Part of a small language model's weights.
Architecture: RMSNorm before each block, rotary positions, no biases in attention or MLP, tied embeddings.
Each number is 128 + 24 x the weight over its row's rms, rounded and kept within 0 to 255. Layers, rows and columns count from 0. Numbers have three digits each. The size before them is the row's rms in percent of the matrix's.

# layer 2 MLP down, 256x1024, rms 0.048, rows 131-181, columns 640-767
100:107112097094133136145145089142129121114145121127149139119129117110101118148114113147130134104109112132111124074129097100155111142112114145099150154119151083101098154134130123128160128110133113124113161100077118150118194118158081135079133132116130097102145134136107104157141126139109131174160088150125143102109110062120113132123147137177128162110108116103151101164121147138114115137132
095:157124119082148115131141096092136117130154106189114113131124152151151132119108110139104147153116119145111138135188114151129146154163141098157114125122090135116133122137110124107119144160105115122169131166141100092159166166178115131137105137107118085112116130154135144133125131121119107116157108172069131152125133121092162143127115101075130122162140126125083153154106122092135087123149
099:113141138096176137110155101112150087123110128073112149155102110129118134104129147124130104110163110090070154141131067142136138149130130145091151136110106114097100124118102120106138142136151147134090154125101144058087138119098117129134105131131154132084135136107128113079127110117125098134159122143146155113141120099092129132092153073113163133122127098107111178113103108175143133139125
100:110132142137140138156086151141120116122115114147136121154126137116118070145137139129148129223123123157126085109146162135116104122124116110154073147165122138142125098151157132110128132085162162136129123097126105120135119139140147117160118133189138091119113144166139145124172129137105166118063135134069162107114126156144150125153127186123098116114161133137148136115152157137085130159094
095:131105135120127118187128096127131146135119096132157107153129130143154134103121150170122103125073091136148112162107103150122144099163136151116161153111152128108180120151116139204176102134148094122100130132094135143135103107139181111155127154128147132139184086128119114141164152149137137139127098126153113109159139143079117134150115147122139143131099158139154138143145084106157137149120
104:121113139161121155140140133104115116146144152108154127133138085117130112122144139128134159120112106135143115112146149142138095139139143071098170084126181143177107093177124101127086163171157101157154110130110126163163102141116120154135121215133093104113107145118107128096107138140153083125120150158115150140142114071167134132167109102115099092129154134126097101095159101131143133140154
102:134132094114141169133167111142104130106143140099096154184155074145144100115098125097126154146143131158091178114112174124153111147127107121144115098164106150157112124147163157132106105123151091133168171118101148153129131106132107104142180133130196129126124141119127114156104142119161107147148085125124185097145115142110123118145124125160135114129179142117107119121124111081072155148101
105:127094138097124109112118103109105126088132081110137063150156163112157116110106125121092182131117109100080144156113116117141117145136128141118083106092090164130098103149175133150095134138132125089155134121107093121128126133055124123120095119147127167166078115140089114089130123158114108119143155122137123118157120104099112109187115104156123141115130127101130120150144146150171139125133
098:121075125131153105124181132138132106133110107122119122116139150139173151123108147100138105162133105084144157153148148185091103105132134143131126135137155137108114139105151161124115114123135068166131148135113152150130115133156099125145145115152134115097146084135108094100108182085158106104126104115103173113082114151164161147115103147121152112135118144147132133117087120094136093117122
103:095107165163127112149128136115156124129112157125136142130137141171094115113115104113137140160082136127128142102127138106145132116146157116104117164176159146121088168152162145111104155142199125101147129122134089168148116126129111129166145123139116140108161165113139133131151134136128177162121107113146170135134150115186150133081172155108092162124176105156070142130157104141110107182125
098:155157124114095125094141110132166166123154079121118134162154089184118173160142177121119125174093127136133183099134120167150159097173095099156143122138114139083137119133116152149159131120083111133143151141129116086154165111142128114097158148169082108143113095120105121098146132160154122115160133125131138123117129143102129119168078171124178137128105159171101076143101131134105122169144
101:118174136105128128120164140154147122115138154177105197142165123163153122153135134131149093119143128126131140145114120123148192094126117124131142176127125111173130159153095131121152170103132157165099156130127144145114091130126170114130130138133129156139109087129089142126114127121117158086158114125123121128153122115151090159125127114101138131147101152141168135102110073126121125148156
092:106136151167153111133145116103099141131151123100102174145123123132127123121108127165131122138100085121096129152164143141096124145111124136112101117127127147162173126121175077153134153145143117155157110110124132159143150111157127138126142104131147180173108114084137119153126135105044130118118106140115160163159112099072156142176141125175169155114142147114153124152118164137119121141115
098:183108106126114136103169132124157155122143124132154106145137131120131138151119102164131147149154103101127118130146157095146166130171164141140151154111112109077121132153130155130112114106119126117138125152125066074110155167137131111095093122145138137134138158119110127161111137146117141099090116132141100120164076145143148173139131134130111127125123093139077072091117127096153103141161
095:149096109114120131137122132113121125109124108159141116151144077144130121101117178109140108102116164123155130163114120160131159159151136122128148124163124099110115139123134150067163129126140115078127077164145152096135134099117128090138086131142097143138126148130161115110130107163117133106107108118150100149098199153113145142141127122104151119127124116144066103167081103148125123098119
103:161160133142157122136150143129085109158094098117138102162104108090119134142097115099142111145156107076115125141115121137131130129116142082074096163128155091147140116185130134150152100139129123118093130100097104183135112133147131099085118112097108130076132132151088145163155143129109144113139124138140118080074117109110156159163119155133137108126123132137167113154129119120113123076112
105:127150130087158127106087115116127104098179138144139092127128091156153137130122153177140130118096120133142137133133094144130100110180071132111126151137120115129124131118147146088103114111125138121135171081122125111098120160136136113156152131132110133152165148108167164126146119164153122146120075112140094115145114090116161128079115140087088141145137138131116152133124130190098165084140
102:183134167124157103130142138143125130124130104141154107155119139066163149154107116128126128154115146121094118132152129155140126135118142142148146117147136136156149113114129141163161123097144114135157120124138095107119117133096113122145142123153121130121122111124128122115136182152138101111127120114103131114163105124139094079134129101146132168107165145136152147130143157151106133143113
105:134154149091118150191148138121100148151128103109113090171143144115176146110135101113120116128169164155154132111140115165152132139105138126134149182097120181115112119142095144127080094133123134155100113107152138096120135145117160138132117179085121113083146115100124163109119147132111169108150151138112138168150149156138113137130140136141155127107142153107166095113112111130139159117157
105:121110141137144130129126117146161125145114177122160086111142136150147132105150166123131133139152090091123129109120156108139102114172066142132135141108103182122093117101142082147094170103129130115120107137144165170145144133154156135113126134136124116162158141093118063107106071109121139114122163129161099146134114144158148106119150096139087132134106103120126148137117095139102123140126
100:131121140094122121128140126111164104135138108129140144118102075113116107086151112121110119140155081178150125195148130171146164108113113153155102130134139125090098110158099140132123089151126107154092100141145121154135124131118137125132137103076107153088119098092151152116101184119116113134112134147155089130107120116141147153154093162115103145098125100129169125122100092164157133143148
104:076146140130152130132140128147155137125069144076186168147119140151135158160132125108114136136153163092157111173130109141112110103137088090110176096160135152170100180152152126186205100142131157170133183171145138138160161123141119087115147137151114133111155171138115094153147157124163146174131112169110167129136112139137179160141186183122107122162145125115106100139102152157163129140147
093:086090115121115148114093138113144184147150157124143173087130138098119114105094125184134118112097109162155126121123160120131125125099129112130114171136154117141172150091145095160142162117122109123180106152120137093111128107136122129141144132150131143129125128115131108154085138128131116118161068157158108123156137123167116149136113133122097123098116114170109111110108130122123143133122
106:132137126126110155128103135134104112171129143127119117150119122133088151114127120145095124111092139132125110169117130141137163169150151064147130148119128128115115116126106161092144099088139139112127099110082099138119157110112131142101110134132120109105104151134133137056161112138117135111130121121145100140088146130126130182125109112124081123086132090119125140137125123105149138150115
098:140129153159133121087099138140141194162149160145126139103146167130136100126105149136140077133123138125166089136152089101123101157160121104167134102158122117147133137131138178095124167136157118086137093121118101136110092154148107142139157157100141107147087130132132126144121125142134179112101154096147137135109123137175120134120127148121113117154161151149138127147156114122071106092131
098:120181139124165149104143159130086131113125170097139118128156150067103101083124126073139168120135136114105137142178173135138142146130114129109113113207129117062138106130133134107089130103110114099118132104084119113145100146111106155105121136167100106076140078105102141153144098118096104137110120134115135121132121113136136138168093135154143153131159134167129166129123136151118144110135
098:113114096135141096144092087135181128118149157138059155158151115138128094139140133118107141098136113103111146147156123145108107160091135148116090150176162128135147126149144114097098133147141135108138184184125127122147110097120137135112132139148154155142134090131122088178098142116097126154100140077095139133124141129126125133168079158141113129150093150084104149134117170081082137149091
098:131162138123101062107140138091144081102126151138102101114111164154155122138155147138156136148052113086121194133160121130125140095167190176092170097127127118128116142103125126134110128163110152108158163144142132123122122145101151139134145113167096147135085124120119146135119152096171153096168137133150128149151143124141129134137110100136115142114071107147106100138145137131164109141108
106:131130089126142139150114099123124132118110149112167108085089153131143125098124118125076121141121148186120093116144115151090178158105154115193087145169109117122098153142156121122110069127142134090103121147132097141097136140140117127110136121128111154126165147145137114161100141133085102112106088147132133126113126159128131138150152080139080164123144113140128109175112092160115167117172
095:100161135119139115140150104134129113153158120139106143073138110094096138111118109110148135141150109142090088165110116140134108126140158143127137151166112122172124082114129177208061138086106146104081114108126104092143115150200161086129141110109095139118134085161112149139123178115137132195116109141117144101151114162113160128110099100109060128135103122148146127165141069133164118092125
094:126120152113106156117108144164138116109126121121132133119141115086111100098117145093114137109098123126083136139131140147129135106141146119107136115103131185135078147143117174130128174126134113093123104116120117135123179171149137116118085121126140104155143136093153113120133132182159088082163138105159112148175112137153130133157116137162093126197104078156134130123113139117136128114114
103:143150137135135113118103116120116149161156138114124114144106148079128147136072113154147175106149116133098109123068153107127138165116122064112151130152156116139101138140133110179134148106134127088138138107119155150150124141126080108118111165121138111095132072109134147136165132159168152154129097156146097098118121116128137119156127118103164096101091104077162128132133138152125070113067
099:138142137118117117125091097159118099116122141151153104098072119128141109135113152153140108090104139145124125106112130130145152146123146186127146120124098114179128109160103116105131145118096112127108167161114117147118099153133111136108126121175156123107123127160107151127137134157150094121073148117117087130109109133134128126096130086126116146154137096166121134145143110121129079099102
101:112117145146134136115164131124112146162115141098140145092147097130149147128101161150141152141097146110148099129138126144093116113191124124129126117103109130149135114149099151163123153137104083115111147174128145194119162118141106147127118145125094144147112089107141127187136175082126116103113169086117156150097116129111149142087124116110161116127126164152146148144147081139145102143136
096:134104121119161117137158172163195111135096137127119136148148103113087124134108100117094098102129115136107177156147154129132085113129114116103086170114121113140102120091127087157157098128096128151141180129108137096141154135130125120098151140180149165129109145114128112117139141118125120154154127106183150132129146140168147126165173122131156142096152116110149124123110122183171123143131
098:148152093156167089125112098151139126097103101154115114107076108139122150126056114128136076110139103113106156087134183100130159112160112138120151158127124090155132119127148123127107117108142104093134072094143152151113114108118129180141143124119138119119093104140080118110100115184121092142096134121144149131138102095142112125103104092151181140095124130124104116118136116110151123099150
101:079140141133146152172157118175159156114095145145118119145147149138102171108143142132083103167113130095075128132156118137160128140175130109124160126143110144121147123161114174179155130082143145158176130127133132105130153130152106097155103133161160128144128127156123118182132140167119122153130131128147143141149142151132141122111163121185134138146173113133128111110143110110112147187102
092:157133127113140146140116100147110079145117139132114112134115135096147122130092101128147118086124144158107178131130157135126111131135102146143133144048104109157146141162086145091132113116145126075107112110103141082132122154111138111111095136134128142137139139131102145108166134140096105138152140164126167107131116123105114081126127126114153169162122107157101106127133149113149138082148
096:124126122103140140117127124136103107162126127132146140115143107099137084127144145118135171111151141119118119160096119113172129104145173037151142113096089173098163112155120107092134129135138100152089109131117114160119087099115167093095102142100143121135113089111104140142109120151101150197127169158130137119143097103112117126080125106122119118136145151148146126117131085163133146145149
097:123163103133091104141095100118105115088121118110143141142134165135114191111128104092139138126125111137167177148146115154088122135100112192123120097144131123145137119120146166117146131094109103112128138123127124131153115137115121146114135164120160136140149139144122142162133118132146121111139114126124098160142097160102145133142160096107161165172165118152105120114157185126079166169119
095:070107140147157141179135090122123132102184103105108132111126127102102129105109170152142113115109131143102114094146110108160181112162140107127135180150153124149139121080132092135168130057128111109112136166095154137131092096113117157103125125145154143158129097117110076121119131104111109095116152141147117131140112138110148141131150148118167127136149142119139112105143116160147142138111
098:124144159141131116185147164130168135109135137138100117113130148145129114145112160143102128111171139130121124138107134117135116122111152148170143116138114074104117132160069134131110126129122098148137129125139145108136182146145099112158084114136135117109097113129090098095121135105149116138119101104182130128158099143106138144151156143138143100140160131184128113131137156123094155133101
093:107159162098111119150156129119126129117164080165128113126088137075106094154161148128154154133103110155133137136118117108107141111110169121097131101145094130125048132072125108127100107043105100135083090160082100092152142121114147142157099134100126116098152111112129115111114151097133152153180129127106149105132110142118109098123118155099110129070132082123153147157136112115132130145137
101:130079206150142137115113111148155131146143157154128149138127089091140129102127159123151120122159138140135098140124158138143097130137093086096127122099119146112131085110103175154134112071096132090125140104118140176147113061145100104128176124124123158124089123099135140113170096138102093147153129137134159089107095092195152130146125122125135125132087155139112121102152171141153140118155
095:160097095147143175137181133093136151100152115095153126110154130052121112144158138130176107165111125143107104132119106101120096095145150113125136107105104131140146126095113156116160138136124112131156152092114093109175137135134151172131107074151134119152108092130135191151125087121171137127144123128149145109132102121133112134171113162140074138125109147107144122102118141110106154129113
105:084107120108101176147123129147155151131137121175168145138109105121113158120088121109113135174102138112137153142097121126147137173095127147155093106142107144092133137142114134164107110148124127154091095140111117120139143118136080067152110135081114125166129128102146101141107167139174101175164124111120145114109119116131127115135148129142165161136122169121120120120153133100118130117092
103:091102141104104108089144139150146105104090151119095131138142130124086120097143067108116106159133134103160158127104155148119120128169127139128142099145116085125149112130135125127167112124164141159095151117124131095139116135137152105129110098100132111137106118113115121098110117117090115113114117163180114133121129110095119116114144099151123153116089108109157153106138170105130143135136
096:115128133142114110138103131095096105162127165102149098159152140092112128140131144127166123126155143091069119133091125145112117170117153120129137145113136132116135096157166152116140133120106150129130109129121121165145107115092094098128090122134162135181166104138142135104130154158094136121157112112089127125096119113118091129124118122109148106138106137102143126065116116124149155164060
102:097137124202130102088172152152127106117104145111162144127139148089146119135115148126157127129084129168162147172148149152087119122100142121153123118152112129149117101116122131094122168155151123125120151124112138101134098077106096121158128116110120083103168136174099115128123116126158074139152130092172128144109121139146147157091127151088097132153180108158110110121136151124122120183147
099:113105164146118103162162129083183120174095152128117168131151100116110151114149160114145114083166127107167083148102145106112151110118095133117182092110112114125140153143100157127105109124137150147153103139129142185124143113161145132131177132069134160123126154144191161139167110146084116123135143155149102128124100091136101134144117105111118124152110122066101130115141128110146143125110
097:169141103150153108122134111107128116091169117160127146133135084130147154138158140135159135095162125083107117099133124161147093150142088120144110171163137136149092083090123112134199149137070109138141095141158146124169088118160089144133143146114149120120136158107114134130096125152137089139173142097144154160090083140129135163153102107088142105157101083121162165147119118148102141107132